{
  "norm_eps": 1e-05,
  "positions": "learned+rope",
  "rope_theta": 10000.0,
  "rope_fraction": 1.0,
  "qk_norm": false,
  "parallel_block": false,
  "init": "trunc",
  "init_std_qkv": 0.0406,
  "init_std_up": 0.0406,
  "learning_rate": 0.000802,
  "weight_decay": 0.39,
  "batch_tokens": 65536,
  "max_seq_len": 1024,
  "train_tokens": 386200000,
  "max_steps": 5893
}
Each number is 128 + 24 x the weight over its row's rms, rounded and kept within 0 to 255. Layers, rows and columns count from 0. The size above them is the row's rms in percent of the matrix's.

# layer 3 MLP gate, 1024x384, rms 0.0361, rows 623-694, columns 96-191
size [102  97  97 102  95 103 109  97  98 105 109  96  95 108  96 100 107  99 101 102  97  99 100  93  96 101 106  98 109 101  98  96  99 103  97 107 102 102  97 106 100  98 102 103  94  99  99 101  99  99 104 100 101 103 143  97 107 100  95 102  97  96 100  94 102  96  98 100 102  96 101 102]
[[121 139 101 160  84 143 118 107  94 177  89 100  93 135 101 135 106  98  86  97 118 122 130 176 121 100 118 119 139  89 141 125  97  59 127 152 157 118 133  99 180 112 142 121 123 147  93 158 168 111 131 132 114 144  95 101 104 135 170 128 137 146 148 136 126 132 114  79  99 103 173 158 117 131 118 118 127 121  90 102 137  90  75 140 113  99 112 120 133 142 120 148 133  98 122 100]
 [161 111 137 124 178 166 121 136  99 122 125 126  88 109 100 155 110  81 118 123 123 110  82 142  97 122 156 128 165 130 141 101 135  81 106 111 104 162 150 131 158 132 143 130  90 108 124 152 170 151 100 140  90 152 118 112 140 125 131 115 115  92 164 130 117 129 114 139 142 143 124 166 114 128 141 136 129 138  62 124 126 162 127 110 170 130 117 131 126 113 133  92 111  92 110 148]
 [124 109 169 138 105 154 117 120 148 145 109 139 130 131 108 134 150 138 142 161 125  78 161 154 132 128 104 132 121 127 154 138  95  61 141 113 143 112 118 122 129  95  95 153 159 136 174 126 153 139 149 131 114 111  98 156 132 133 109 102 146 147 109 116 107 169 127 149 154 107 145 157 119 113 132  65 181 121  97 136 134 118  99  91 146 104 144 113 126  99 140 114 107 147 145 104]
 [152 146 162 120 127 119 154 149 139 117  95 129  98 146 116  91 126 149 124 138 131 150 106 113 121 109 156 134 156 170 156 129 137 131  84 140 145 155 108 115 136 127  96 138 144 154 128 135 146 131 144  86 122 130 155 103 163  98 136 139 169 128 115 120 140 129 139 145 168 131 108 131 127 115  92 115 152  90 116  78  92  83 121 149 133  94  93 108 137 120 146 165 133 140 116 116]
 [140 124 170 143 132 162 123 163 119 132 141 114  88 146 156 120 180 137 134 145 141 126  98 159 138  85 123 162 147 120 121 164 135 131  51 121 117 115 135 107 110 126 164 146 139 168 124 107 137 143 126 163 176 120 163 140  95 145 156 132 139 109 115 116 133 120 135 106 121 103 139 160  84 132 107 112 107 105  94  85 108 113  94 144 112 102 130 174 148 109 117 126  75 131 161  96]
 [149 107 172 128 119 104 105 114 139 127 138  93 139 124 125 150 125 117 109 108 157 140 161  99 119 140 115 113 147 165  94 120 140 156 139 175 159 114 123 141 134 107 154  94 129 163 134 122  94 102 100 111 144 106 104 149 129 154 118 164 161 107 136  90 161 152 122 167 129 116 130 128 136  99  96 112 146 149  79 113 158 132  74 150 109 129 118 131 146 124 114 163 143 157 114 113]
 [165 170 145 140 123 141  92 144 126 122 101 150 130 159 165 150 139 150  90 107 125  92 126 132 123 130 154 130 131 123 122 143 181 123 148  56 126 147 118 120 146 145 153 158 133 130 145 137 146 136 122 117 120 111 119 102 116 116 116 162 138 177 148 108 114  85 111 147 166 166 171 124 158  95 149 113 144 148  81 152 137 121 135 179 169 123 105 108 153 134 113 138 171 145 140 105]
 [124  79 174 129 117 127 132 126 113 184 118 117 128 142 158 112 115 149 183 112 174 110 134 157 134 129  98  91 188 115 133 145 130 143 172 171 145 123 134  88 123 100 167 155 106 165 156 102 110 130 150 145 116 148 188 158 151  99 121 142 156 128 138 120 105 133 131 109 129 134 112 138 109 154 125 139 117 171 126 151 126 152  84 162 134 124 186 109 100 105 154 184 108  86 124  92]
 [125 141 145 131  88 141  99 110 135 155 146  97 152 105 123 113  85 100  89 148 176 133 108 134 134 126 141  76 132 117 152 139  83 143 116 139 121  84 111 109 125 123 137 108 111 169 139 113 125 135 148 141 118 121 141 140 165 168 165  75 115 112 105 131  87 126 174 155 159 140 138 118 155 113  89 157 130  98  62 140 137 185 129 169 149 156 160 153 145 111 144 111  97 101 131 171]
 [178 182 157 125 142 157 102 168 126 142 122 104 119 145 119 174 155 157 143 135 146 143 131 122 116 132 141 118 103 144 127 117 101 140 135 138 124 155 113 184 132 140 172 113 129 165 166 102 129 164 132  99 157  81 153 153 146 129 148 142 135 132 139 129 141 117 102 149 120 112 176 105 101 106 118 134 102 113  89 107 127 175 129 168 123 137 145 128 109 135 144 165 134 109 146 140]
 [117 119 132 135 136 131  97 120 115 187 109  82 136 101 133 164 128 120  88 118 115 174 146 178 144 122 146 118 174  91 140 140 136 117 115 129 125 154 131  84 168 120 135 202 136 149 112 148 168 131 153 134 110  96 115 121 174 117 155 132 124 134 167  94 147 118 159 110 141 109 157 162 105 117 127 129 126 151 127 116 130 140 111 150 116 118 155  92  89 120 136 124 112 108 174 124]
 [128  90 169 117 132 119 118 123 140 107 108 122 167 141 122 171  96 113 117 129 138 132 142 188 145 144 133 124 146 172  85  98 121 134 141 137 120 129 115 138 129  95 169 185 175 160 176 153 140 139 163 120 120 160 132 170  96 142 114 146 114 119 187 100 121  85 138 138 157 112 132 140 111 120 111 105 110 155 133 173 132 129 124 154 121 120 165 130  81  88 125 178 117 111 129 132]
 [142 156 130 142 130  87 118 118 138  97 193  89  90  87 109 166 162 135 124 106 117  97 124 128 114 122  58 111 133 121 153 125  72 125 167 118 143 136 139 103 126 197 160 125 141  94 149 122  92 116  88 142 155  61 119 114 149  86 164 124 145 132 148 148 119 136 130 142 147 120 121 136  75 108 155 107 108 132 128 151 115 103 123 164 157 116 124 122  97 116 164 127 138 112 139 152]
 [145 143 175 121 123 126 105 159 145 150 123  89 107 145 102 134 100 139 121 147 121 121 109 152 161 126 152 121 136 163 146 148 111 133  91 150 132 127 117  77 111 155 166 111 119 164 151 118 134  97 109 152 157 140 123 135 105 140 128 122 158 139 138 111 155 128 135 111 133 118 123 160 112 140 109  59 122 104 137  94 168 106  98 138  94 107 124  97  97 126 149 144 117 109 123 167]
 [115 124 163 133  76 133 144 147 126 142 116 127 103 141 141 204 143 121  89 129 108 150 151 151 125 136  87  95 101 136 110 112  87  90 146 122 147 137 144 131 120 161 152 130 174 119 124 109 119  99 130 161 121  97 126 145 141 127 122 120 155  96 138  98  68 125 102 132 122 148  91 133 123 129 137 157 114 113 131  80 158 105 107 167 131 139 158 110 102 115 157 134 125  75 128 144]
 [126 167 117 116 101  83 141 132 179 156 126  89 133 152 138 127 128 144  92 130  95 161 109 119 106  95 138  96 166 128 108 137 125 119 167 100 141 114 173 123 123 150 178 159 160 145 163 144  80 129 109 105 143  78 101 131 153  91  91 147 155 125 121 147 174  92 121 164 168  91 129  94  99 105  83 155 139 131 112 115 167 142  92 134 106  88 171 123 108 130  98 134  95 155 139 133]
 [ 97 131 174 123 151 111  99 144 106 130 142 129 122 169 124 189 146 137 135  98 118 120 110 136  98 166 115 122 111 154  95 145 139 108  92 135 191  99 154 140 130 147 164 141 147 166  79 155 109 103  78 169 104 114 122 132 161 137 188 124 143 124 103 112 158 171  88 107 138 190 130  99 109 139 105  95 126 112 115 111 179 145  77 143 137 104 121 120 115 112  95 165 121 100 107 173]
 [100 107 142 101 120  97 130 112 126 161 151 119 130 133  83 114 139  86 123 149 108 113 151 124 123 103 141 135 128 176 150 136 135 148  95 113 135 133  98 132 178 155 153 127 157 145 118 134 144 127 100 157 149 119 104  87 107  93 130 130 203 140 132 105 102 167 144 136 145 157  95 173 127 131  99 126 161 136 111 117 154 113 124  95 103 105  87 116 100 121 135 126 129 130 114 110]
 [138 150 171 123 115 131 123 150  99 160 160 117 187 143 134 107 135  84 102 121 132 102 132  99 123 138  86 156 123 150  90 147 122 135 123 134 175 128 144  94 130 112 197  96 174 133  93 102 142 170 102 142 128 137 123 160  79 178 129 149 136 113 141 141 119 138 125 108 110 159 107  98 107  94 117 119 159 140  75 128 147 142 149 208 116 106 118 154 157 119 126 132 112  98 121  56]
 [121 136 153 117 113 119 139 157 103 167 152 175 105  94 165 158  72 130 125 162 149 126 114 104  93 116 136  84 102 120 123 127 145  94  96 106  88 134  76 112 108 101 121 128 132 165  85 117 132 126 117 149 142 119 141 143  97 110 157 142 115 102 117  79 149 112 135 135 113 165 106  82 121 143 120 111 135 113  94 101 154 107 105 173 116  92 157 167 154 119 139 116  82  96 137 104]
 [130 134 101 103 115 102 161 143 116 118 126 101 135 122 145  92 117 135 121 139 131 144  96 147 134 167 121 114 127 148 117 112 184 125 163  89 124  72 142 110  88 164 147 116 122 105 155 120 147 115 114 155 135 110 120 155 149 115 136  97 108 108 149 102 109 152  99 109 102  70 127 139 100  80  93  63 141 139 135 124 130 177  99  95 136 109 124 116 133 114  63 145  98 138  93 131]
 [171 167 140  91  85 143 138 104 151 126 120 148 123 115  89 174 120  83  69  84 111 141 103 128 161 129 130  95 165  97 156 132 118 148 122 135 135 123 126 122 159 153 127 159 129 151 151 111 138 123 169 114 143 101 144 111 143 107 153 168  93 115 128 136 104 178 162 168 122 116 161 131  96 156 180  99 157 132 149 136 122 131 146 171 134 141 132 166 105  72 128 136 143 136 127 156]
 [108 127 141 141  68 148 118 144 108 143 142 147 129 144  57 155 116  59 164 171 123 165 114 111 112 135 112 117  95 109  89 130 133 136 129 132 139  97 111 119 120 137 146 129 133 135 139 161 104 155 157 120 156 150 150 135 153 129  85  88 140 103  69 128 121 179 115 158 131 115 100 118 129 110 118 151 120 130 117  91 123  94 151 161 131 127 118 153 153 120 103 137  93  96 120 138]
 [142 138 127 121 111 116 120 156 155 179 115 115  92 108 131 133 123 106 143 140 104 189 122 142 152 128 168 101 159  92 115 123 126 121 129 125 159  84 142 119 146 136 138  99 117 107 146 119 109 143 152 170 151  78  92 113 140 116  88 134 156  95 160  86 142 142 121 137 114 159 146 168  96 137 128 145  93 135  93 134 125 125 110 107 166 130 108 145 135 130  95 171 166 166  94 128]
 [ 89 129 171 130 109 123 110 115 159 126  91  91 122 171  80 120  97 148  86 116 148 100 100 137 141 156 118 132 122 121 112  93 142 159  81  98 121  68 149 130 133 199 122 147 124 147 143 112 116 120 120  97 130 117 174 118 120 144 159 122 156 111 135 154 104 115 118 122 131 126  90  68  97 113  77 178 157 128 131 138 106 139 136 122  98 162 112 121 125 108  81 143 110 118 143 113]
 [134 165 128  73 107 115 125 114 118 135 125  80 147 134 109 141 105  90  93 147 117 125 132 149 106 127 134 106 172 126 172 121  91  94 116 127 134 112 171 118  88 123 140 147 145 126 129 138  98 142 113 197 120 122 156  66 146 136 132  89 121 136 127 152 139 173 140 127 101 159 128 103 123 133  97 108 131 130 150 143  91 131 131 143 128 115  94 146 162 106 135 148 134 120 104 115]
 [139 122 101 102 115 130 140 175 114 155 109 105 116 157 155 109 126 131 167 145 146 107 118 139 129 125 114 162  99 145  89 161 141 142 128 130 139 155 192 158 158 123 123  87 149  95 130 129 132 153 116 114 108 110 158 120 103 119 157 129 137  81  82 145 145  83 133 154 134 123 122 151  93 132  99 129 165 156 107 103 157 140 104 174  71 130 102 142 127  97 118 134 143 107 117 103]
 [166 127 147 148  59 166  56 113 145 107 140 135 138 102 129 158 119 144 136 138 121 145 134 135  96 135 106  93 134  84 136 136 158 117 107 105 124 124 153 119 113 124 137 164 137  85 143 127 128 145 131  90  64 100 122 159 159 112 144 133 146 115 150 110 152 126 160 136 101 144 152 134 134 130 115 102 179 106 160  93 117 118 116  95 147 129 127 109 164 144 158 130 107  92 114 107]
 [121 128 111 109 115 134 107 129 137 121 152 143 110 130 111 112 165 114  86 147 140 101 145 110 128  83 155 110 140 159 140 121 107 117 113 107 137 143 121 144 169 112 143 107 136 145 158  78 138 123 146 115 173  88 119 134 141 121 111 118 125 163 152 104 172 130 116  94 147 113 156 107 121 117 109  83 114 150 132 124 134  97 136 101 139  82 155 127 113 118 112 136 132  97 120 154]
 [131 156 151 136 154 133 141 109  88 175 136  99 112 166 163  96 128 120 151 106 129 130 117 137 112 146 114 120 120 125 158 109 107 115 105 135 160 116 157 124 120 131 109 124 102 138 148 103 194 169 106 122 127 114 135 145 131 116 158 150 128 113 158 112 166 142 164 131 124 134 155 152  95 133 146 106 116 139 114 138 144 132  99 128  82 120 133 100  78  74 134 123 111 160  98 148]
 [143 113 162 157 119  79 101 113 106 174 112 102 135 119 147 107 115 106 121 151 128 136 154 151 145 148 124  90 133 102 115 137 113 134  88 136  81  89  93  99 145  82 144 113 114 182 163 184 117 130 133  98 116 140 171 147 117 153 101  92 150  74 127 106 102 128 118  87 155 124 163 117 164  88 118  94 127 146 148 131 144 156 132 122 166  91 165 124 116 134 138 171 102 153 130 163]
 [142 135 116  85 134 134 155 136 121 140  97 153 148 159 117 123 128  77 134 155 151 121 105 162 165 125 165 110 112 119 154 118 104  97 102 123 133 102 129 139 119 147 103 166 107 156 168 108 107 127 176 101 120 142 138 125 163 132 183  84 120 115 133 131 101 129  86 153 120  89 127 149 133 170 131 150 155 144 133 111 143 210 183 161 115 113 161  89 127  85 110 121  93 125  75 130]
 [164 124 103  96 108 136 103 107 141 122 133 130  85 118 106 141 115 114  81 119 153 154 137 163 157 114 172  94 105 109  94 131 125 108 121 127 142 136 153 113 103 115 122 124 180 168 118 163 153 103 120 133  79 101  85 112 147 159 124 138 161 141 113 110 130  96 110 111 146  89 148 138 107 109 171 143 123 132 137 134 103 128 148 111 162 108 120 128  92 112 164 125 121 129 163 122]
 [163 113 214 111 107 171 137 129 155 108 130 149 111  83 131  86 114 114 108 111 136 136 104 186 152 140 167 133 167  92 100 104 150 137 119  89 150  86 140 145 140 162 138 121 155 165 162 147 135 111 122 151 129  93 154 165 142 114 198 118  85 106 124 118 105 146 117 156 138 118 103 139 114 126 108 139 173 131 106 137 174 110 136 123 109 106 147 107 145 158 105 147 118 122 133 135]
 [119 159 147 102 114 174 108 100 105 135 107 110 145 109 133 109 128 135 124  87 123 174 140 149 117 125 159 128 147 136 109 126 147 137 160 133 166  92 146  76 143 121 168 143 114 126  99 162 139 153 103 130 102 105 146 148 153 110 162 145 135 113 112 103 146 156 123 162 104 137 122 134  86  79 104 138 131 151 100 128 140 133 109 128 161 119 128  92 113 131  89 116 185 124 127 116]
 [137  93 125 123 124 119 137 137 138 102 132 131 168 173 147 122 141 138 104 127 134 169  96  89 108 134 154 103 147 136 137 125 150 111 151 109 127 107 140 165 121 112 146 104 109 151 145 119 153 101 154 125 160  87 101 119 138  85 131  98 107 136 118 162 123 114 136 144 127 133 106 126 122  96 135 111 121 152 111 122 132 115 117 138 128 115 137 112 113 112 150 167 112  69 121 124]
 [109 167 135 129 140 151 151 135 123 136 120  98 146 145 118 107 123 109 144 115 141 170  75 127 124 127 142 115 168 159 180 116 120 138  98  79 133 112 124 138 161 163 108 145 137 125 133 127 117 105 177 148 141 118 171 160 135 127 137 142 137 120 137  50 153 184 110 134  85 111 159 105 118  80 112 106 178 128 112 128 158 135 141  85 143 105  99  78 114  93 108 154 157 138 138 125]
 [157 157 150 138 139 155 133 131 156 166 143 127 156 156 109 127  93 159 189 122 162 100 118 165 136 128 143  96 132 152 136  92 151  99 151 122 117  90 128 126 109 137 162 111  99 125 141 150  90 195 150 162 164 124 138 136  86  60 109 107 120 119  86  84 142 148 169 144 107 108 149 169 120 162 125  80 138 128  79  91 140 143  79 133 149 126 123 122  95 108 142 108 113 111 132 108]
 [133 148 137 159 132 102 114 102 110 161 139 135 137 110  97 101  91 112 160 146 129 117 116 141 159 107 152 134 150 102 117 122 119 154 156 123 135 125 121 130 142 106 173 143  98 147 132 114 117 142 101 141 193 120 100 155 139 133 100 110 154 129 105 102 106 183 100 139 134 157 113 145 113 131 143 136  97 115 119 123 140 115 134  62  82 108 105 125 152 131 108 126 109 147 167 173]
 [167 122 110  87 135 117  99 117 148 127 105 118  84 115 110 114 168 152 132  89 125 113 114 163 103 158 146 118 141 128 126  85 108 109 125 113 162 132 123  97 184 136 129 145 120 132 180 147 160 106  94 141 124 125 114 133  87  76 136 146 135 129 140 109  99 145 108 101 141 125 147 121 110 101  91 133 118  88 135 101 155 106 112 168 133 102 109 128 142 104 119 122 114 118 132 141]
 [134 130 157 132 116 154 144 117  87 105  73  95  81 164 139 105 132 130 110 117 125 173 119 139 109 139 123 138 146 123  80  93 112 101 109 113  86 110 145 108 144 160 139 165 157  70 130 144 147 113 112 160 112 140 166  88 136 124 119 132 110 131 117 136 149 182 165 145 126 140 110 124 124 159  83 119 154 172 103 112 112 160  82 135 108 147 142 138 135 120 100 154 122 154 159  99]
 [146 144 158 106 122 156 120 193 111 131 112 110 118 127 156 133 159 108 154 155 100 114 111 142 149 176 128 131 154 171 151 142 112 140 108 102 103 131  80 122  90 146  90  89 154 143 140 154 117 205 150 105 158 125  80 142 137 111  93 150 156 148 122 135 123 143 129 119 144 101 136 201 101 157 114 127 142 130 138 110 151 126 117 140 131 119  99 119 112 135 133 140 113 101  92 137]
 [109 150 163 135  96 125 120 156 122 125 103 126 134 112 110 128 135 155 121 164  65 114 108 143 105 128 160  94 107 140 118 150 171 139 122  95 128 135 174 127  97 153 117 148 142 135 179 101 127 127 142 122  89  98  99 137 133 152 105 124 144 149 118 128 108 142 136 113 140 127 112 128 173 148 118 106 121 136 114 142 107 121 109 150 139 108  75 158 118  95 114 118 109 131  99 134]
 [159  86 117 115 136 132 154 113 149 167 136 108 140 138 107 152 120 105 140 144 110 138 103 168 134  99 108 139 188 139 150  93  84 114 143  94 153  71 188 167 115 123 134 128 166 134 120  79 119 136 149 111 168 100 158 118 152 154 148 103 177 142 108 140 125 137 163 113  94  87 117 112  94  98 147  97  93 159 153 143 149 147 122 146 118 100 110 124 142  91 140 125 100  93 116 123]
 [144 129 101  85 135 125 119 141  95 115 158 172 111 124 142  88 128 143 113 150 118 130 117 158  96 151 134  91 170 132 113 122 140 132  99 145 114 136 110 169 100 114 130 116 120 108  81 113 123 153 108 164 143  92 111 119 111 106 140 154 112 151 125 141  99 159 165 142 123 112 128 132 130 134 137 134 119 116 112  87 120 102 149 117 157 133 166 153 138 155 123 120 105 142 144 146]
 [179 117 104  98 117 111 149 134 122 170  90 106 171 100 109 109  91 104 120 115 125 149 143 142 111 109 129 103 148 148 140 122 110 118 137 131 105 134 115 161 122 125 136 116 120 128 150 133 100 138 112 165 137 126  80 137 111 129  93 103 144 134 169  88 143 117 113  95 167 147 140 162 110 138 122 116 162 108  95  81 148 130 184 177  95 100 192 164 107 132 127 180 102 112 117 105]
 [ 90 139 125 106 166 113 119 125 157 150  70 110 125 124 198 153 165 152 102 144 146 139 149 143 101 140 162 117 122 125 120 137 145 134 149  70 142 147  92 130 119 160 170 147 134 120 161 157 112 153 157 133 121 115 167 141 149 150 145 116 173 115 167 127 130 101 163 153 127 128 105 111 114 171  77 108  99 132 141 151 113 142 161 115 107 139 127 112 111 171 120  97 109 160 141 162]
 [111 121 151 138 113  99 107 135 129 191 129  92 114 127 131 115 129  98 132 160 128 157 165 186 148 181 130  94  87 153 129 138 159 125 127 111 167 117 110 121 143  96 175 164 155 131 147 118 166  91 107 117 127  87 156 142 157 128 127 143 151 145 134 136 155 103 138 116 133 163 138 133 140 137 106 108 130 129 148 128 126 110 128 150 117  93 140 136 133 123  88  93 122 114 132 122]
 [ 83 102 109  99 138 135 136 185 110 153  89 128  93 127 134 120 148 141 118 157 116 143 140  98 106 137 140 150 153 136  98 108 131 133 163 147 158 135 163  95 118 128 117 108 129 131 124 141 137 120 153  97 151 140  98 126 160 130 160 108 122 130 117 136 112 117 135 160 112 165 115 101 130 140 108  93 119 112 123 167 171 117  96 139 135 123 167 112  86  82 138  74 159  89 118 155]
 [137 124 144  75 159 151 129 132 169 126 111 144 117 146  88 132 119 154 110 151 138 116 118 147 135 131 119 109  71 149 129 132 130 119 109 132 112 132 114 107  99 146 103 122 156 124 160 144  99 108 132 117 169 128 149 165 175 122 125 109 165 125 145 145 161 125 123 151 145 112 153 110 114  84 103  94 126 159 111 138 166 194  97 104 109 101 117  92  86 113 112 163 155 142 100  88]
 [115 108 191 101 145 108  84 144 130 124  99 125 133  93 131 163 109 116 112 149 103  96 130 105  72 148 131  94 115 116 102 136 101 139  95  88 120 130 118 136 146 125 132 160 165 131 133 136 102 106 138 153 117 102 110 116 154  96 109  94 130 129 149 134 142 109 170 127 144 135 158 130 102 141  88 131  99 105 108  80 128 127 131 152 134 135 145 157 119 158 145 108 141 104  82 130]
 [140 121 148  87 114 120 128 143 153 147 125 125 107  77 123 130  98 125 130 110 163 144 119 141 122 140 134 120 140 148 144 133 127 132 146 105 156 156 101 116 143 122 178 150 174 145  98 148 125 148  76 189 155 143 138 132 126 144 125 112 148 111 157 132 144 152 179 103 157 149 160 134 143  95  81  88 126 136 137 138  90 118  90 163 119 127 135 144 139 149 162 120 146 115 114 184]
 [144 157 181 136 123 113 116 144 167 126 105 121  99 190 168 170 141 128  81 159 108  87 156 140 146 129 141 125 126 121 137 135 140  75  98  98 200 142 120 150 118 170 114 138 127 167  98 136  81 113 107 134  94 121 149 129 161 141  90 150 124 105 165 110 106 119 164 131 158 136 124 124 142 100 132 102 137  80 150 151 123 121 131 108 120 130 120 131 115 113 122 135  99 118 103 157]
 [146 108 134 116 156 121  78 141 132 109 113 128 152 144 100 110 122 123 107  95 159 112 156 132 137  86 127 121 199 117  91 114 134 150 121 126 137 110 124 154 136 128 118 123  85 144 106 131 139  95 140 177 137 127 140 123 127 136 125 118 123 132 124  88 109 108 106  65 155 159 111 133 122 101  88  72 137  88 119 116 133 118  97 153 134 162 118  61 156 136 110 178  96 108 124 112]
 [115 124 147 121 109 120 109 134  99 111 118 182 155 150 170 140 125 165 129 163 117 107 105 104 129 153  64 136 139 155 111 125 107 135 101 129 117 117 134 117 109 124 129 117 132 170 126 117 164 137 172  68 134 102 113 148 116 117 103 140 130  78 153 152 138  99 140  95 103 150 136 106  80 112 156 141 136 125 103 126 116 134 114 139 113 154 160  98 111 104 102 109 109  62  99 140]
 [147 102 167 121  97 138 160 127 127  88 122 126  98 145  76 117 119 148 117 110  97 123 116 140  68  93 138 182 108 125  55 149 127 129 144 156 177 120 136 136 174 158 177 140 134 121 145 120 138 138 134 135 120 145 129 112 116 119 121 131 125 127 117 144  80 149 135 137 137 150 138 120  76 114  81 145 120 112 123 151 166  92 119 135 149 134 125 150 131 176 125 135  88 128 147 133]
 [130 129 156 147  75  92 126  82 112 121 101 125 146 160 104 136 104 159 121 131 158 125 129 114 149 166 177 114 167 105 109 115 153  93 124  43 131 125  72  89 123 104 164 133 126 142 119 147 148 149 142  84 145 119 123 146 153 101 126 166 127 146 140 145 104 106 172 137 125 101 141 166 147 143 103 118 150 118 120 106 141 116  84 123  98  89 140 164 142 103  96 182 117 111 129 136]
 [142 127 165 119 102 137 149 150 141 104 185 133 119 135  97 107 128 109 150 121 137 194  78 103 141 117 133 127 143 121 107 181  80 141 119 138 114  72  97 148  93 113 145 105 145 131 142 124 147 150 136 161 148 121 155 146 163 135 133 129 117 162 117 121  54  87 127 128 126 149 119 147 107 151  74 103 129  89 126 121 120 160 158 138 124  98 126 100 117 128 140 118 117 121  71 122]
 [113  76 122 145 152 129 129 124 123 135 102 135 111 133 105 137 184 105 130 106 143 137 114 128 118 137 129 108 133 148 122 168 121  93  96  98 134 112 119 135 110 150 143 154 157 114 147 141 170 108 121 105 111 128 148 138 164 108 110 161 152 121 113 166 103 132 104 126 135 108 148 156  97 121 147 110 133 120 116 125 148 140 131 153 141  77 135 149 110 135 123 127 148 126 155 126]
 [112 172  71 127 131 110 109 101 101 135 128 150 104 113 127 113 156 106 106 120 105  98 130 160 127 166 129 121 193 166 113 133 150 153 123 133 104 104 127 125 138 144 145 157 157  93 141 120 145 155 132 141 121  89 122 200 112 159 158 170 168 121 145 132 145 146 112 114 112  73 129  96 165 115 159  90 171 119 114 148 116 132 126 141 130 130 182 161 146  61 123 137  81 151 127  97]
 [105 147  93 106 105 100 132  97 106 147  98 144 104 130  96 195 144 111 132 172 133 100 122 101  79  90 105  89 134 118 109 149 169  96 108 111 139  95 135 156 135 123 129 116 122 127 101 114 115 121 135 114 152 148 169 140 148 160 137 159 137 145 116 120 137 127 133 109 112  88 135 103 159 171 140 130 106 115 128 138 103 149 144 120 136 138  90 110 143  89 159 135 157 109 106 113]
 [136 143 107 135 135 116 118 110 161 141 160 122  81 132 131 148 138 117 146 142 136 134 123 144 121 142 104 123 132 157 105 109 137 121 121 124 141 130 111 133 169  83 178 141 136 104 113 147 162 124 131 150 126 126 119 146 140 119 120 168 151  65 111 170 121 158 167 119 117 153 138  84 116 189 146 103 118 149 106 153 140 119 137  82 129 146 128 157 137  85 166 100  95 132 137 150]
 [173 182 131  73  93 142 149 106 156 151 145 129 112 166 162 131 154  92 111  84 120 138 171 140  84 115 150 101 114 137 140 106 123 117 120 110 107 148 109 107 157 179 127 118  99 115 157 120 134 125 119 149 146 123 119 117 161 109 131  97 170 102 141 156 150 156 153 151 122 117 147  87 132 105 127 122 129 123  95 102  95 166 122 147 103 151 119  88 118 110 122 150 152 103  98 104]
 [165 108 140 119 143 156 151 120 100 169 167 162  72 141 119 160 122  98 106 110 134 113 129 140 144 103 165 130 125 120 177 147 163 128 122  75 136 134 138 151 132 127 148 104 102 135 138 147 158 114 120 128 170 140 113  90 112 118 154 114 116 164 157 132 124 136 154 120 101 124 135 135 128 102 126 114 125  89 122 105 158 141 115 164 150 115 104 104  99 121 134 158 124  98 131 130]
 [167 147 150 112 179 175 125 141 180 130 152 157 126  91  92 199 131 132 111 163 118 141  84 102 112 119 207 174 148  90  78  97 125 102  84 138 135 127 115 143 155 162 123 136 142 118 123 125 144 132  87 113 116 128 135 128 116 161 122 149 103  97 140 126 160 127 147 148 149 180  87  91 158 110  92 118 149 139 104 153 131 101 133 120 135 106 150 136 142 110 123 133 124  83 117  84]
 [128 136 122 106 157 108 132  98 137 145 138 127  35 128 163 119 116 119 111  86 131 114 139 118 152 105 115  93 158 123 121 135  98 140 120  83 139 136 127  92 103 162 141 150 105 122 119  86 138 131  92 114 118 118 143 144 103 170 141  97 127  99 104 152 152 139  66  97 145 141 146 153 108 139 151 128 107 130 119 121 160  97 139 117 118 153 105 105 147 136  97 161 101 134 139 108]
 [180  88 101 103 135 144  97 120 157 111  66 165  92 114 112  99 128  93 131 133 138 163 162 146 129 140 119 128 169  79  84 125 115 102 153 105 152 138  93 113 170 158 118 123 132 201 125 124 104  98 149 153 136 122 117 117 116 134 109 136 121 159 100 123 118 111 131 111 145 103 160 151 118 109 105 107 117 100 141 133 100 185 155 122 130 104 107 145 113  96  99  85  93 116 130 144]
 [121 114 144 119 128 127 114 151 128 155 102 126 132 110 139 120  97  96 110 137 145 155 152 165 149 146 153 110 135 117  85 150  84 136 133 140 151 123 136 125 180 170 119 164 156 161 136  79 148  89 146 161  98 121 163 109 109  89 101 104 144 136 113  88 136 107 170 102 163 102 133 176 134 137 109 141  87 136  86  53 145 137  90 143  86 136 138 111 107 132 154 119 135 120 148 149]
 [127  68 148 151 147  96 146 151 112 170 139 109  96 163 131 164 152 143 131 132 103 115 140 141 135 119 126 138 150 150  86 143 155 111 112 141 131  84  87 121  94 172  84 127  68 134 110 115 147 137 128 146 163 152 121 118 131 123  96 110 122 125 121 147 107 152 143 100 136  95 108 124 128 168 128 151  84 134 159 134  93 100 134 114 121 147 142 116 119 122 122 115 110 118 114  88]
 [142 114 129 113 119 150 119 127 103  89  58  96  80 135 116 120  99 142 127 110 131 174 117 113 134 146 109 117 177  96 138 177 133 122 151 179 119 117 112 111 141 113 147 108 126 119 131 159 103 138 124 134 110 106 127 161 174 190 101 152 130  84  98 128 108 118 107 150 121  92 107 141 105 132 145 161 136 117 109 162 106 160 144 114 127 134 144 141 125  85 138 138 105 101 101 122]
 [175 153 126 141 128 145 101 124 157 138 144 162  88 111 172 195 194 100 139 104 129 151  98 162 107 153 125  97 152 119 151 128 182 123 124  87 142  98  68 146 156 166 146 115 130 139 110 106 127 164 111  97 136 126  46 129 145 120 127 115 121 148 111  70 125 143 137 136 149 138 158 155 117  79 121 112 139 110 134 115 138  97 121 129 145 144 147 148 112 129 131 156  68 134 121 131]
 [135 145 151 120 106 160 122 154 139 100 128 120 111 136 138 137 105  74 109 172 120 145 140 148 144 116  92 127 152 136 149 117 122 142 137 116 119  95 140  97 152 142 139 128 172 129  95  99 122 170 152  99 118 100 129 132 166 162 162 189 110  98 116  95  88 180 188 128 101  92 144 102 133 109 162 154 200  99 114 115 131 127 143 111 101 111 125  97 113 111 148 121 116 136 127 108]]